From a checkpoint of a small transformer trained on Wikipedia: a variant of Adam for these matrices, 6011 steps.
Each number is 500 + 50 x the weight over its row's rms, rounded and kept within 0 to 999. Layers, rows and columns count from 0. Numbers have three digits each. The size before them is the row's rms in percent of the matrix's.

# layer 5 MLP up, 768x128, rms 0.0984, rows 243-297, columns 0-127
096:517503434408529532492580566472426519581500509368432546518487463558359444527434602504438449566486551494490541487449543506494500453508414409512499431422488559638530520546522518533410491493504432500539506501530465494491562512488451451575556560503464503593454453511542528485533561556498491536465504474467510545493444473493548440598412486582462525423516489472522551577458469507432455558462
101:508479492523414423637494564529522528474561499477469543507536467465589448509531561479465453525447501470428546458528537508456438462509392510519551501406589466518553464568507560544497501479467459446564577566527527500546527516470475583526551419461603504592430481441487442429595601539535617484566577444530456532435504490499514490492481513507511461614441530523446422553511474533512539568514
097:505611495506440542428583513660462374529593515530531471543454476524572459570486484521531562556420507490557515520547540489577522481566520473479500558591429499532558483492508486593556568502506536457465531487546439547504525510450416479501497471590518438430561466526566492503459484493499547569413447493548611456510488515401538621586476426549498456449472487490566492525484523501489500531534
110:420531457373508365564567477591546470492504474449509523459403506625477590436510530473408446482515467503488559535602495418532559536536504537500601473462571467466482541484525482548406551480485418464437493481519508539508528401550442508547467496453570479526485530473475422516465479495480507511477452497448518464443484438493434565526506506576476567554471386604498505496448457565478508558471
096:548535486438448496492531498540517514474474367499482523566580509574524484533540505477503483503392559538473437521509479446507559444534479473467480548567544485496587468577539544536366507453476448520519425401513485497560449421428458504602426577526570439474482464498535526570540593504507504482479473487516561596526534468502437600464591365574427475570477466530507498522503515578517481464564
102:472503497522493500442499472592507431528507465420508546490416427531418601519437538551505557463557534413620506464499531555476420511560387537482520518561559554498482443532421533573428566524423427413527538513427552541453546512480466485446515602529545460521552471510540543566478514545556440543484486534514526471470490480523593513558462422533530586495581456537555481477526403531469552598463
087:497511468491467472501501457529510404568541507490616541455507369504509465561516460503514547495516514448424481580562517510566380507495479490493570495472465540450392516489582536511440422451476560499633474482482544596482582443543489483517531534536522419560496467581467544504520550546525483405444504536495441465523468501491573500389430497563425458532605577529568464529560474570516445470460
102:523634440546430449460548494561512425555587526443456490518480494483618461519498490434546513514425399492499532469484488498426496469470452438534604468498501478485515462550582426560409624482480462441468578447502511483494520529406529531535482528600416419487424506506577529554501532469559519444439483528499551468522439495482511506561565453491459418586505518482549515468540380567495543528498
094:482484527508427417465450544529463470432498557406465520508454468459419490518510551536489568545463425448523573584460459496548483551463449542467543496468634374514511503460533416527475512405515494407470550531318469514475580431467488405541456471549522504533436562504454477526466498586461498547462461593477532436473449487508407534479513554521511540460532545502486511412510461560447552504488
094:470496468538464463451438495546506428484590470414501505608477521574445455593517491570557500565405507595569518501488538521454463505585534522537520444572491556533575461542484461532554476536504388528479571478498500556467487482536544508519533498540603524537587539503534555486550520559459410398497531484545631496539553477517485442521480421579516456538532436546526475483447383471488619529508
096:493618460425536605445623555576488531502500415507407534545481517534504483563524609465500557437478416521520539495461458451461516438508509500500454415488542459518433471512462494508536488523567492490471613557484541555553509453498507451434511489545523493536528422523550470560537486489530507546561428530528534581472430490469615467632420501449370505491590540526446509555487567514489551511498
076:517609465442432505474612493580538548453551484599450554489483433473464501547516501468487539519442387509448500499490510494461463462515454529462507498553542458519538567577548444533475545526428361494470524574513495564477426433582488439454466477463577540534516429457502461466538493525576427375454539506568492514521456439476493481572511411526510554573535531404481374488503450520419522465506
110:536523453431514580486490535490513468460486400555450566554503560589601452518541518462434553587544445630560552460453508599557495481497429487474480574485510471476426499533549499518448588414486475507516569524458462480537502469426476468475538471541504391506512486476588507524486609424470549536489323544563479524441512412422475461516456508518452484486520546540432490547503474566520526489488
107:498508421481356526558535467474376465460559461476511521495551491555452492477543453531557482494483448433469489461390455582503526586512477510520634506469599449545511461474541520531523486602514455510518438553497541605525465438502396498465572538464463514473531473509453503535512495506593418535480460521474450411482460500416500575482424547464410462506493480455437474484473400433401516537497
109:558484461451400488524496486450461541470471558502475477521456439418513441496546529542574507572507380533539398477432546509458404491481494433555620543522588485550579472469565362509504528505428474505496494431421467552477592410503549433505480494487495485511527471482518501548517508488473443436547587605530541534472541505489505510566412529575510495531583531508453469497452517464463542358477
098:527509548451487471490520603536503560484538530486505488554435412498499453530561495539503494565473519575450550455506445446536495524548450465506586538512456497451445579544549488594564525394444496467557591391504439488439558445546488497519506562619578502492555435539583437574505503383504346551489466569607470529479517536521495501480410535502468468473550547457471519559491553511490437479523
111:491510504540501480517596542509486398491466499408526572477540567517516564528530522490389522581490487514550458589456515476413508568492504496484591541496470476505432487524547478551494447474334366548558549475501543479493447473501480450455502474521511535536443414495539502537514553444544437546455499530551394580498452504437593536435535403551488513508402494471497438465457477615439549542466
103:536525531474507430462455392481467496462568526544430570595462421452493380505611529516467504545404513503468611517555480618551481509506492457639479517456488532468476553515537447555480492505560499491499528497411475513429476474513473380561482604549539476536545441490541546423556497514486454457525529481498502525466473415449428492505546520506462431576552400515424493483430553473551539536523
098:453506525512522548549556489521536435439541446455528516548412556588520490559564504498431529486609430559621512505469476458463439613508480571397496600554502534526510389477529452537467486408460501525514520547565532497485479515546562503545629543477499503489539461507561534482468483475529502421601474556452429536503470514446452609509529462455515460522538460545478417408441570530559523481434
095:473528467477474442476445406442474510452514499498506501496488461464509432584544520590504532528447461454551535462433444414465504553560436549552546509557492537493574534513424515584480507598425466587513460507448529487522455525523375552432601502560502520450501431475484408498578434418526473479544505511444489490510480545514517511539547464466566487575540383506485449548355478555428575537587
095:461530525440453481590533529548575495527596566418524445481499524415577468481494455558465503453458482414557510556533473495426462471529484514492561483533532482600475504566539468522489479405510416508478565505433467594473636549462505431450504447514543517524544505530530536453521462634478511471446515487505549458475422429529561462565517507449521444465495488505392478346560519525477394463519
095:503541494496452499505500509491532482521480546477504521474510450565523485444488436582418509467545410460441457491520488466445466452514425443498475434468508467655494552497556364542519501488455456530491538492476603462412530479596560521519562471494618450549484442483498493415521447465502417437488458496572388513452500442365525589523541482567511603559485475571480506420530481532514576507457
092:433498439449489522518532471570408546517614502442528561426421499528542535581599526382513443480507502484445535525459464544367435467496480461455591457458620545566512531577482509499509434512456461509486442512506448537432436456534447522498489520438486468565460483500505440568509485553473458453449527536459667520458511418495597473528489461541526460509544461508437489548422460480516545506440
108:531527505489386426515482411489550484417546500450540488539573425544547521515458447486505443510502371445498463466457465575510542539521476537596530522513542454551537584543567558578489467531491471569540490494524565503462464449486500447458509509523470392606518533499481472522555419503478518514491453555408475504513533389483436576488505535429487597440594427415559401479439429565471530488538
104:544507492511434513498589452677483341456443502533467485445488543577475468549493415520465508462477498512544498474427427511446479488480494620456544504487510470539423509548499576509472518469430388446484505463456448463553526487400493482538533515499663535519480490589431460442510465452574476522461417561520527549530466454443511586493467461554517500460434507491511512576514493536503558494442
114:525496556489498525541556503548531510530522484538505529479440429495517468498497442476519477552522486626517522551461567435506449538504460422443516533604478446529510545499535405529521551437456522343486564517446508508436475460506395472536423575504545562497441380489438534440437523482572514418546481508594456528453507413458526536415510476492459550562570459511482467377570481539448410452458
077:558511465477429480568544480564544418446569444464531455490478444445503412566547562415465517512515435493532470511487469556480385486585378411507548491546571508489493590487535446535394535543486419485473461526457536483534591458513472497516510538435521363524533511516514485515604563504543462492454519525546464466448529403408560520512494475484484554415553401564514452554562565495515531493521
108:457527474438499383554482549437522561594469468536560592533463506496509369536551490507471507535422416458489489489511465475520464477583546507589508431556486462494413584510562521444453502538454527406554530540367516525443483496440375507412549533499522460523511493472501507497518519497508562493514564529519456528533482478449523532511390423503428541496543397484496444551420465599526458497412
099:596488379451391489468557532489480446480529502465409550474464438541503532481469478430420377362562529535533489577538533427533492442574493500520547485580543462582479504563600494481488528494484479480462460526447390443484477411499535455448460511486479494507538522516564436547502566539514584498521468508511542577449507468506516487501558508493516453517490566540455486526437471584458644455585
109:551506484461414487497535543560534473417480536492593554452513515369477440485493462554553560485516451526629473588455491508460449533444542526514525486509473468400543519502453468535355514492478443471478539556412500419551435464474547494468564535563588528448450499554525482509494524521601586463479489503539480493524424472424505512397468491540457652542560514516545470510571504562515551456547
089:470576472452462551501486505510518420493503520528504528511490512499608373443572500468433423560462403489485483435511474455529438489544412509554522423543506479499538531425572465499480462534548582456507512551448555568506415500613465487513569523562480470473540461427548493579418517431520630499631445463573481456500476476495451497494600487424467457531444419454496431534500497517480552539568
116:550563461518349492553503519480416485431526447471498592508550544418528470519522495428471504553441470570547461573386495518459517521492493505494551566484535530514505509485545501519408504530444456501592454542495568570588444463443540512472613472507480442452500474498526495506616660513553514522432488549504472543500519509412519566507492490441401473503503446449488408499460468490390415501505
096:498484547514495458544587464443452497457553503456519597524460491487468487547547552489507538382526510454402484518523463587538448561525427397556525467481583547544488627465454488567525485519346547457573583510430490587409533509495558507507490492501517448519485481544478563510478542508496424502488497632442571458462467477462513460499433460563487450473499473468439474455487546618563552512428
092:540504546398467526535522489518478480382518413395482549513474474498438484595425505425466421612407439468474474532479452484451470534563453507552530493588490507572473581576470470524480533548495520448574509480405510566465501481497391494448520566519453525494509389534500404533523533427569493531478481577544500595451516481508490552551506481530486637546457494480496452524468526506570521449418
088:447497457393522445534559499472516585547521487451519521514523539533500546579523559527553524438541508552610560503483480545547497437438480507544561529504628488504497573471524480476539558397447392444445625512467519491488472458547505348528437437523520585475472426518523424492500561499545502375523467482489484497470465459569513557455431608438492504524515441512452497596499513529564524448489
107:593517490457427503503547420443489546547558496514469497485484434552485478421483531535430475495450537498415534552504553486520480532509482433527499616500517440520483468609475557638489570409479442499519570447550545496480573516592546440562460436479465440551560462520606511559507507437547548562500475493553572472506470442389583473517464412551508537507547425471429413551490516563555542478475
113:546587462438532509509607551616479520528548427491541534467527466518549505597484568425526464556402498476498579575534521438519511450488454491573526509491510522494636529631603514503486575540444518396568530473473512573495548497507420511498435527554563484443521505656529450497497458544517478453540412452586516514487495524439572547464481502524542530512549424494485475499449530494520436503510
077:483519501432524438550536574471529545471526526522412563372468453451464478509461508442575494416450503471591476423511544468465486490469479456486516478528544423545461467542547597485519533494513387476534445581453478544464520495517445522530532481503645561559534427566482452540607426502450519491497552439470542498544416512517531533457458516551596488563492501534523502547497524463487504301480
098:502492504493484465421508449519458431590491425374517517620450420504604509437458519514538426555473497486541573511469583518600500440567503513551502517485531581436480589521482492501510560408457422448452512444500509548515501533476544428515498566600455538480535433515546445534532482556631443501574520508515515466498556461522480475477488462472466485538606508527485432566470504569538625550551
091:495543601586475548481509510435629499422531496529473494569504438396503495581561463582487546470509410437447473514538585517621472452518542450510558477528529440520523526583455502471423558478532439482440512543552555475484503450532535547580532539582517534429636546590525538553517550516565448481497416510510508483463467464471558588477475486520535439575459488576553450522491511508451543516567
101:419550408462468479601482511533541536535471438457540555490406530514553463631428474433472480534497487521510520542511486496500496464645501474439563474582471396528468463525506496449482544536461419507538563540407513428523530402507467556546533598516520505468469532488478433457454593482527497564462559526524548498548400497490521521486564475425527488590561476422440511539543425500406526465419
093:561555460510542507649462437502447571568422482509590508486546500530482540503483524444499420479513485490441521476475471548386584521523518480510464536528535426454529570558571398491467583458484506447497565534473545521456518409551457558575461575513496451508508513510528464547531530424473390512478581506502422433499511368469538547456473537513443531527565378475486484477550486510589532450414
083:572580495452520497470517508532467603538521487534540524487496399489531497493513468397428413510532445586469457510500530453490476499517443472541502437532465537499465420492490680469460511480569477526452484483507496526487525535587480514504583468416501532449507532527567533447606616393559548469542586578522427471533498479499484549535455501447593547549502551563476496513373459450415463486545
109:517569481527444347509526479557559552500557502507423507397513469478607471476576550508559550487368441480580574589547587483506532472526446434556551420482474484535512484528526513481420551510497453505482594457492527534573540456462515535554508536551540469516478515510508572518520501473547588512471520479565544446523417390513421527530428479456500415525590487458422482416509479520506431447476
101:588575490489499510538644479507544529513491537530492511497442465522599487592549522543493527571389463560568429474515580494442460424464560420509499484562496522508497550475477443537459571453507426503447489564474521451520509434581491525563507461529488482495534481528519481552636528470499453489448564563472601503415466564462474462633525424593492460495516453610520509445512472495492600487527
081:524536421402514444497524444455512550354581513518565543518578476439449484496485469520542435567427448455414525471485545587436478585544429491535456441411494548451479536560551514522443420524558503594515518394407530492438495591550531499526514478474513454527577489552557501545542471504516543570497468439410491503450555481471513534478379536573503486545515448549489514450592536483490536537514
098:435520503519535487501580479566471525464604426445439463441450499468505546533502482524507470470412444550470578504449529490507535555482472478405547487429537557582523401462495422518430518550441465561420617571449532500540418492477475425505498516591594541437459497479519484532535505546536498460548561450537514524491418458422457564502457487507440583500550510427531428408535581470513445380517
113:492491499501437414560497440521455397630503486491520577484442401451480551562540439615489571595439433504552507470443516475438457518558423474609502489602480493508562575488574466525522521409444484456515503419424516440478567479542500492565497455514512517580463519563569608474523438501541562458567487511492487517469473488472434411525512486443535446459505439458524479476484485522534441413472
111:534550468380474429529552489472431524526509440521396601494489494497576442506496506502425475514511447462569447558535568445543397504510429506518548455451459494579445538570436506469571459543544507470505565517500518614411558411452466417518554515422506470636498454535465504510477549502566470408509457496537485495464486361470572495520449455494454541520545554504491534505552451517485488459400
100:518561510464595489473537487487439486527534358473578511430497548516453431431516478386547514511483483500464465482519488485512410454499467446529516453455520506508516564491485431564509464538392537465527570447534531495477461436497489481437523452538556506490382451576509458567490389493510451418547550499592557539425456428471387515449545409589452577486450517505486431470540561561547423534513
090:537467511472528555584536490522512544560581502491461560463428502568439498466515500536418446582580455475415508557573489495485447571432543480488558557523488579546548494504500567557529460579519427454527482451473515566549428424456571540501553518468505585537506411486427529561491536566542612488513490445495638543453464528451455459501478549447471488511572555438461423470544458533621483417513
089:491475510489464457417555515548533393485496479547422613500561493472486505511485607414496473490445472546464492473450398469633451483542480476563495503514580506543448508409501474529503436548450523514455512436440476514475500394509486476539433489582557514574480479449532450555487481565532478462524523511561417615457520439429480517424464462487429449530644458454568517464584459480441513446530
109:520547576430562519511586467493487486411527481514491552610492458553486509465519572529566402560495461505403492473365521562445467503563349456522497524420524514539544459539496506570513477456451449464536559488428429560470503518480461487504495495408471500439424460546441546461495547507446503472490399472564438477471566476418567527521422481473382505490508514556476421524448505485524579539430
106:481490366483454468533476511519519566433502486457561506505507565482495394462553523551468588552553463575436471472460486532531467523561478524594490491507578426531482526539529370490514443460489464448482481413496508480464444466520466503460608497569536511520520489471508578490557557540529513465511487564537500412376495525507432434542418393500392491544578465552384410472439456532469506548532
089:550553561524461462502490497579441454418549390550465547496506481482559519465553442467473495474449491621534508457545544567564508606484500521584534516510404471486517542509565554533495591455527483495441604496406366487567445472473428592546536465481479527382486474510464466517537510505571534527526452458563484597505499426549483457584496543536480447534463522509530472487511548537574596532573
# layer 5 MLP down (transposed), 768x128, rms 0.0671, rows 243-296, columns 0-127
090:437507443572591535512533532540502559580537482554468525461480485572501503401467429516476558434424580492432553575495520549564524476564491528433469402498617530501530462527547483457508459606525471507462422586507440456494528411511448443530489457562458453414448525547521475514425492455411473454505571492544491484510461500551454543493547468469558579305526450554487504495558485509511495488482
101:396415523518482517520515438541418519481453550525482496528531496373528443441579497530494501602379536446473492524462492437498568562474558515502526516491492471490532524407425461529482448534515567468518467596483534538467600455484493493393419461481566528534552592475500528559482545406486478555496520574465562510513529543477560568403466482554555539469470574466518471503537645451519457519591
104:468531482502552467506570493453510560512396591489534527465489569450521468526538517570410522595569476427522454566599472387505576417461570598473547530517422488512450567448394514503493516498442535544514624517541509498515485453523562529463518514460517458472483599512560482534494556534520551530539569432587446506524474469398525470481536483565485459561477555504574492459507597405570486459492
108:546521402436484513525534511530505438548620509545434478500501368460486560575508487519503465458501532535480514477493496460497438471533474484639613475523464496448444528605535445544539589439496504500497538426448513518555462530522465574471468607446608470509564485450499425507413458419486492577493486558487562541441522528447467522505396430498565467481351459497531502518504479461451465477505
101:451450485451482570424532537609444526520538558521418461511535492494550446515521492471485443380535522581460568427476487495485549410504540473437514504469542509503437531437502473447577499515535473529460458443560544464510516513464483555496475486517487575541558413492493441474522453491508466557460536425388486435562534465613575494563593571549519559561515356478517445602553439525488449487593
105:458483555576477552451463485489488539549522406518541554552649468505540451576490417460456495579514509512438449480482508468500525538403516444552521450475512430467520525480497533541517506547477609440554501342464495566478458506401432470485504431483462471566456490443546606533491450592492497568505491578450444423483474418589496542548475531441491479434444455473530485462450398500567512520503
099:474519578544593576370475573579442486423444477528416448536562598464485577471500554499491442433437534517434544437501477542485563454507543467540470435472493515493472524488537497495467474545491505528418554532573452442483405578550521448516540374420420551570426504465543492510545492545489476540524505519478594564477521546516546449537514515418555443560475491449484557511454542453507529571608
093:562606424439540501530531586472412457588446425395368527448523470532556490560465424571505487459501476416518390601565475484498523537523474476491502518455448503487482478509592500504516553548509505520537503500477469522547535524463548604525479547580546441535453438559450487459492556511435457494467471492503497503557451437426431475579567529476550411442508555457560455431493422559425475487543
099:525443520523561529489549490483516559556521524549587578515527632592549524435504475503402546449541532566499495492492508553505515377523518468490426503547487553489466466485529512486411472585444534708542490453538472410431500558570576552483499491468517499562487503512462490494592461480604507497475537484498490472427448541595530469590447512503500532545500495447607458560550502498546537529518
091:527432524566461466420529416474506473525422541565503467476529473478508511462501482487460480454493452472485489395507549531466495576429488496600417455543430521552527482541501510348440504503452532484397432546514502465376542443485493453581533431410476523467419455482475469542398404553568522480487588431536470499518478487460437491541499494477530405489442445470441481472565495466583404463561
088:409350499583544493490520548461499575544573525516620500459499514498417554601432522474472504510513475549487541530533521480456523544459502543518505450518487535620497462511423495462426531482522559452497457455478471535505432397514468457566485569463446584527486477548455441539456478454518517510523598504537541417561505478471447501502562467435457406494565532367583519505465533487459445522379
111:522627464437445415479549448535527451467529490544463571519451362463514475589493489464462496473481349567550519496554497477505418541450429472546537502512550467522577497551533456562473534495460430443498509543510538559512547434576494397491479443506576485500546442537479464477543459533541507483492555543497445487477443364381448503528442464534500563503450478464520361500531439479453539487513
119:482510526411478412454530580585565519487526429522511504547524492587570497506505413496441458507500449615541434474535450419538423507424516460448426479464465541485459401528512580465478521552533445575435519480483566543482428403497507496527523455487457468505474536528460478553483509549425526494506427500564501463464485447413432438517551409573590546453566590593470398443546450477492467476507
104:476498547422520525538425489437503587443460516497427442541545506481450418406479352520466567540397538521582527576505500483562546426553544592518519485579463474432543432512499556476525575523561415474510507516462466502547443488484523468454537574527545480507582539552499565511478430483403487521537451531563508506502502610425514518397488492495439495442507523472547540393387501529499506461454
112:557481543551454451592554564434537456485513544546496500579474491571521542521504431553537423410491518482491452471619614434508473569587557458510549535511554484522526473587477479563437562481502510419414457530503450399502479503476414444485558559431482548457493456545436407556407523537492451494601455492573491413501464473511426502563509572515510494459497422486425447449483496563517476540504
097:457533526493519420532496507492518413497480611544536507477523521466473520513527512515485422513487482412570501468429527441533538599549486517515549539395486521485470505505527419429490458476535470535451478530526525534491503465523544523449520421458449562419497523429486659422485480497532576472410521530424478448519573503480484528502437603444453507597424450503522394575618399427459566560506
110:441481523602517549454512493502489465514509446471493470559519519573493561430373511468506584524487492616577417532525406625480494549464496595474519460559470481547572479507559536487569508498591455561495502523510534495528455520475448526539437517594427531510482551493555499516499596565535541554562492577494527452496511440496533442547560538558546508504513404510409589512499489562647534482563
098:570490611483558570519533520544437471538544605461465515500517494585406559545583497533506565515542471546463510492478584479452400525483460498466462466562527517505517490509491449501479536582446549470633487435503581523458531523515577505507456504506440552509507473398561524514384495541504503524431486535466568647502541440496489450551515472600422538393564466529517491438548504514538565508581
096:450609480475447436517562506470505513487527382479478556534411547400489538554521596539489457476539514515468632499473508457537528469552483566476539473519493470483473553496599457503554492441500463451577444448533482477425466388535605509649498473504552413473542404542536537501526487459533395479430535577515536596569541548483505534504509519506530477464522476516384528516514448486568479482525
091:486508532443429585439455470444455477554523458578500484480455563482630565545453435487448490496579530489518557367431449543457464473541552574532448531400577532506444494436537489513487498473505418509580436540556488497538561511506473511521366514501411637489488509462482409520477502491421507461499479504596422465514521492450551516482483554540482480500461544522616471474533583572557515516499
094:531531519587598539415429576490490494454543444537587487543542512520480475570469573538444496450512442507470476505506390493448454477510462490501521521416473437425457486403523525452532543525497540535564501473519474410528414486541553506548535526482449429564517510412584533533514588455495482504439501490455515466388620554491465438443459436592432546497569569476582565610491506470517572499502
092:510485533579618512527450492584464521448492556457466521448450508452523410566525566461513461493507471497553469416564542491491576492489480457453443443568469478394405447541478579475471537491516493503555475476498454540468545509531430426410482461549439515455472509547586531540449568522471453487482402490416508501587506486472499487431376490485495619463562442559490485536560624550531554436436
102:618518504575543461607484506404519494460525514550491499525453436484531490412470491556494562529525544464553464400594508486555571517553527572558507505500487440511571503464466545576495434424543482522544542429507543484572548467541522480495531445553518504472526566526491520487430458470508617564620511416517350435490371493488463450495473529420560495549423474432538493437496459498500468488542
117:480579515470429573451424529486552386551462494429539516528545422500612517464424483536515454604545414523456520505510462557438524460516450509566492528522503503498513605468562590463447402505517459522540505412489545407496405481407446563555534465536475488479461610512493551492482516516487484409447475519510506477561524479466496414550528415592466464502479516495656447459543511491484510476517
097:501477439437474479578496492553445481438456510525505500516570537518495477493476461571510459506394485570601424594552489515451420496399506551537414482459481487526566526556451454460538453531471421598457539468491508437557540588479580378534466468612490515475471614502494529459453538487506560483475527518540482555514439454542535554544540495497495435468495561469390604494483399524506564458423
118:507527485547555529518574434400496561513459608518461586561585474570456413487487419560372546487454526532423484477460507449521493403597532516540535476495479510431549553480524534561547505418588458482523481381526444380486457435463511433474505453539572573531503499440485459506544435501446641488481515538457500512408488463465510531454473490487467503451497554539553554541491515496457497529558
104:566568392466404507577566437501543412456558456430550565471457366486455485555542455537434407539471392544486509518552519558496447499541435479551576483511527519473539505524578508535442501462482409493496471537487545579546584378500495464547535473464552438479513460570537419487539470520535545465478500550545490503441488381422495501542526413508480569520505450530463387519533496538501522518496
107:495538533519452453437435467513530562466432449515542506490443470468556476527502493547592401546436449561470407459532422464412449513532513416517527533513551474529399621389547636543492485553517578508545521498507527454457428567525572527494499521500571492472469543396544492565494541504579497585518436470459546488548496504549503520509441416476393491553492439517512465440465419575529445514504
098:505487574556499551516446488562485571521483418488571431528500497506559460593503410555551479451505536443458547565461457488484450418549562572517621577484543491551523493563572537525545484448537429430513607465555577433523424539517524599492509502466518345581499479508519505438560493555560459424515417465541508454557442501518414465502521463484529524513543437482558552558498516522531524577449
102:493469458544461681385534509546535577545468569514549542534470477503495508508489609550425444574546522509527479541520499481505456413427641516490560439521515514530482490527479474448488444526483524513492587568531544474454537497525561498504417495462472544503593467409516518418520481431503532531461490511449453473486436637534473474431507407477540479500493419601482585553559526521549499512546
096:414516538517509542546502466558479450437461511592447506536514401493488521594407474616523530472506523473536529549519487542615537441544654519439472516532482505553542490488604604526446453463469415563490546464560424455514511466468502499516466504424531517531479569479503435473467558511474490529424475549524521541527549589480571519529432479590348501493526543567532603522517555494504463498489
129:542535522440509491528521543432466482545573526483531477546445509430613623502532496455519501459399444544382520461459503429446408490510561610482537427538636456427499487472461496589542562501507553448522430495417481487510554485532481554514484530415438491489564528447535484589586456477481504626479472511546519554401509472552489479430525487586483442527528554518535526504533541476440492521461
128:470590463522505514522419563569541472483442549593517405438574505489570531423442410513475423598458484532582511428479536469446558463481598562443498481553464469458530371515537534415512479517615455490430412483614552449610457448504504486474556532480494578490524536467513437527539487511535580489543491395507480503510517522536491498511544513455513536579487581488552538520513481477448445495537
120:593543529436441527465569451483479455404556386411567518486525486524478564589461497506495432554474513477465505539519465531498449486508376521532489425477464515529483548571504439625537575596493524408554544443457533499509529432480455501490535466596535502526535477586454387462555434456582545502536475591551535535415407491451493497530495496454413502476537437488474463524481509589542500496473
093:546440486429433515537424519492408466515548500515477551471457530525478558476485449494502499538515489490419488532550582519557483506515467469467554472561422555550453455525570567480481407566545555486520378571584512454459460513459542494561539522546457488434411506370458573521435483444461480569526519478424538558535544536562529522644533450522529482527497510547425530426595432487420480557583
125:516506476450511528409543439433566432494526528524478411501479481558496532359486499473458438512512580524521548552402540519475488532446465488495554558568563464439574471603506557668536514450458476502493481478476507484458563610529511422531514447552412543488544482490593436522548550572531500511623519455488499435485498522443477524514552414503528522432573557447449492460527496417517515546546
126:529546439451569432471495474512478595539497429439499560485513520575501473523439575473470506551519489509544450565495572480469427461451440447482399488456529486492482505492505453551421521475424445436462577585424469509394575558445490455505510463420544544572431509578499534486476466593581515499560490535546501513487462469487477532540462446449447516521527324468524462489540375594494545553543
086:543503538537492526494379435505474505455504504488572498630514475468571464446535490556480498601478561495462461568459501475455430529545520453442487509450413678449483589525477475486499481479502565547470504379509490468496459445493535542446477481410442447454470530487551434540474536512542393504546462516562567522420538438478446521511542438433409533409561471492481472428508557569471450551531
090:494422526511479482559541438496509476481556572505524459517550526503534558507578341536472456455554484550539522431522495433540520585475579510507481587480491475446447438458509534511501477625519497529320471537508552483493494430572507433526478462510508450478622542536503482492494461418400501490484470546485574482440516478431567410481479498558488581412521595514454433430495526437475521511549
093:405533444486499497484433491606441500548550507493523473492562583600541567409545561506539459499517532453495537465429504427456553626511442497468422475494401525455527558517460475487506430549472453529456537462451484508525554517424474540452502577533457418483414575397494491531494539460459476523561448420484480425576561552538445537566551462517543509496532497448427533466531578514608502498393
100:461423602474507421592394530441463528494463486542563444565464514510543511500461394485446507494505502466460443416566450447490524442642564487516417511492557392548527538526462571511484424535549506452591522466497522457517499442482494515536487556473473450448482601454412600474477592550484571543389498444429552453550502501483526592516551526478533519536534542529499497556484493456547465448478
090:513521491514471507505487571506575497544482496471499418498575516481606446474500493469582581575433542558551412468483570443533500532470489526548605465426499463509465390524467484479500444574580493551528518524540485404590490538482568471532447492494531530444604538447455573442602513537476568590461498445563568477525549463519397485528481496540478515544408538613518411566506512408474504505530
100:466475509556531453473533546553474463485519517470449417448569531496491475585467523548519521453567540486481568484583453512465519425467555500542486570477531553533474521500570441479511497505463548473480566558454516443570439544430518479493425557526512419474467550505578473497450469606396513586515412430412623520575502480534547459522474539491439485421494443418436597512626512569579578521452
114:492528539485479536506475533549469556529492432449430461518473527514563488539482515563437575494541415567511526518488445568432508515513532371474578506521428523532532465373450458442536448536522474526500441546526473444504525534462522623543524469514518443600525462325498480511575524563539449400525469405448532491461508522529501501513539402581574503546576519503555479539428507570558575525462
108:567645528454481474473420440531585559411477549508536573534445499470607495504431450509525460510535497572573471571570455554447497500528451454485394523499473478475531487453496583456439485582452588432536475537546455577469512494481541474488480463525424463416473505485539505630450450526575553576483476468501500549466470507552477452546572416495487475621531561464528547524507463449473502412523
092:436461470581564499517424576533550472556480464510467499453410482513456554529426449478536505527555466417529520580537557505489533579501458498442520414595485448496536451519381492419425495479531508464504467624550531456530505406467525534542579546576492536464460563492430484545467575499455432384504509568446517426437447546529466528548553547447552454465529550391500497443537425462482516509552
094:554499478505539473508507511554503428555506422467538501438515502546516373516571485486553513503550537586549419578519461531507446544375479478466461477456433668562498445419485444442526470505484500509540516408459439568537509465471526499530518474528461485477455422415496388476566598464498485492491544482485538472596497548542516493587507390430522543610545552513479450509583480456545524512460
116:447474484447571505566570484408511602520531507445535472532448477552470394452459537503454473519443437565434525420502492503441519471507489494503478526529616407431590528472530597513411559482512492501637509525487529491450576461458469502533510535525397412434600504532481469544459543551563561486515557540480539440519499550440453529480482534428580470541616529499560507510451506575460435459510
111:540495442509613510410468514517406544490580467502475423461512534625401506533474509509574564550587452497590597501478485555550505603403521518478516523495433482515560450517424570497543514589554603522452462480534533464553501552550490437511564550534468481482489422484431505472548570554534532473554404477517429457506461485518422519514501488451472527514411502510446452565485513516489601536582
087:569532520556534462486518415492431489537519475471503464464480499503494503526504507417435482477400496514584508490496501587524506459445491496453496521524539578480537572485470490506390498546515525502519448472435511405546461526492546452460483535522494494540495498356567582510473513487548401484386461601521577668455554540580555511485561451487527512423445453398578430442497550561551586509488
080:370507481616507510502536568487576493536485517522442587489466532521461531419479465471475547529542432573408477546509395459605568488518477640517457482462457518377465497481550561448486523442498540466481561516505540500416557485513462491480454519517518556547520424476414575490486477389467452532496525555509477599526532421509475460469493473550474392497452504475511412503475511412402501522466
088:521453523521359524558393471476487456474509520479607443529432484535545556512566412622519598468518516541578454411550585621427492573517452491501446571456452509554507530523542553455438526481523454558458539527617444483456497538477536499532497538455508464449548557484474548476548502508519442494494444494535560449524554482478411488557572511487428591530512513560441482550428500574527489513547
117:507509544534506510481510536417532607485553446571498423604507460480495452509541469475558456460464472521375441470523548440452454497464518574514516450449500579464512443514515567521594559466510455483577584457435497570488462547411494482598455574453464491399507469476563488448504509472428448614478546485557465452532400455448463570476456520509455487467439533532544517498403507594431580519547
098:487546396505470499471621409524475524562482450395534443429540564628503513575490467550465476562535497503515417548450518515509420604541511499545485450534523426497487563485517510503430463472471553495547543467519479511442491453536549483514500526420521507510526588501450540554499530535537530501365464506536533531516373501515523415542471371495440492465506524541510427499450373501448546584449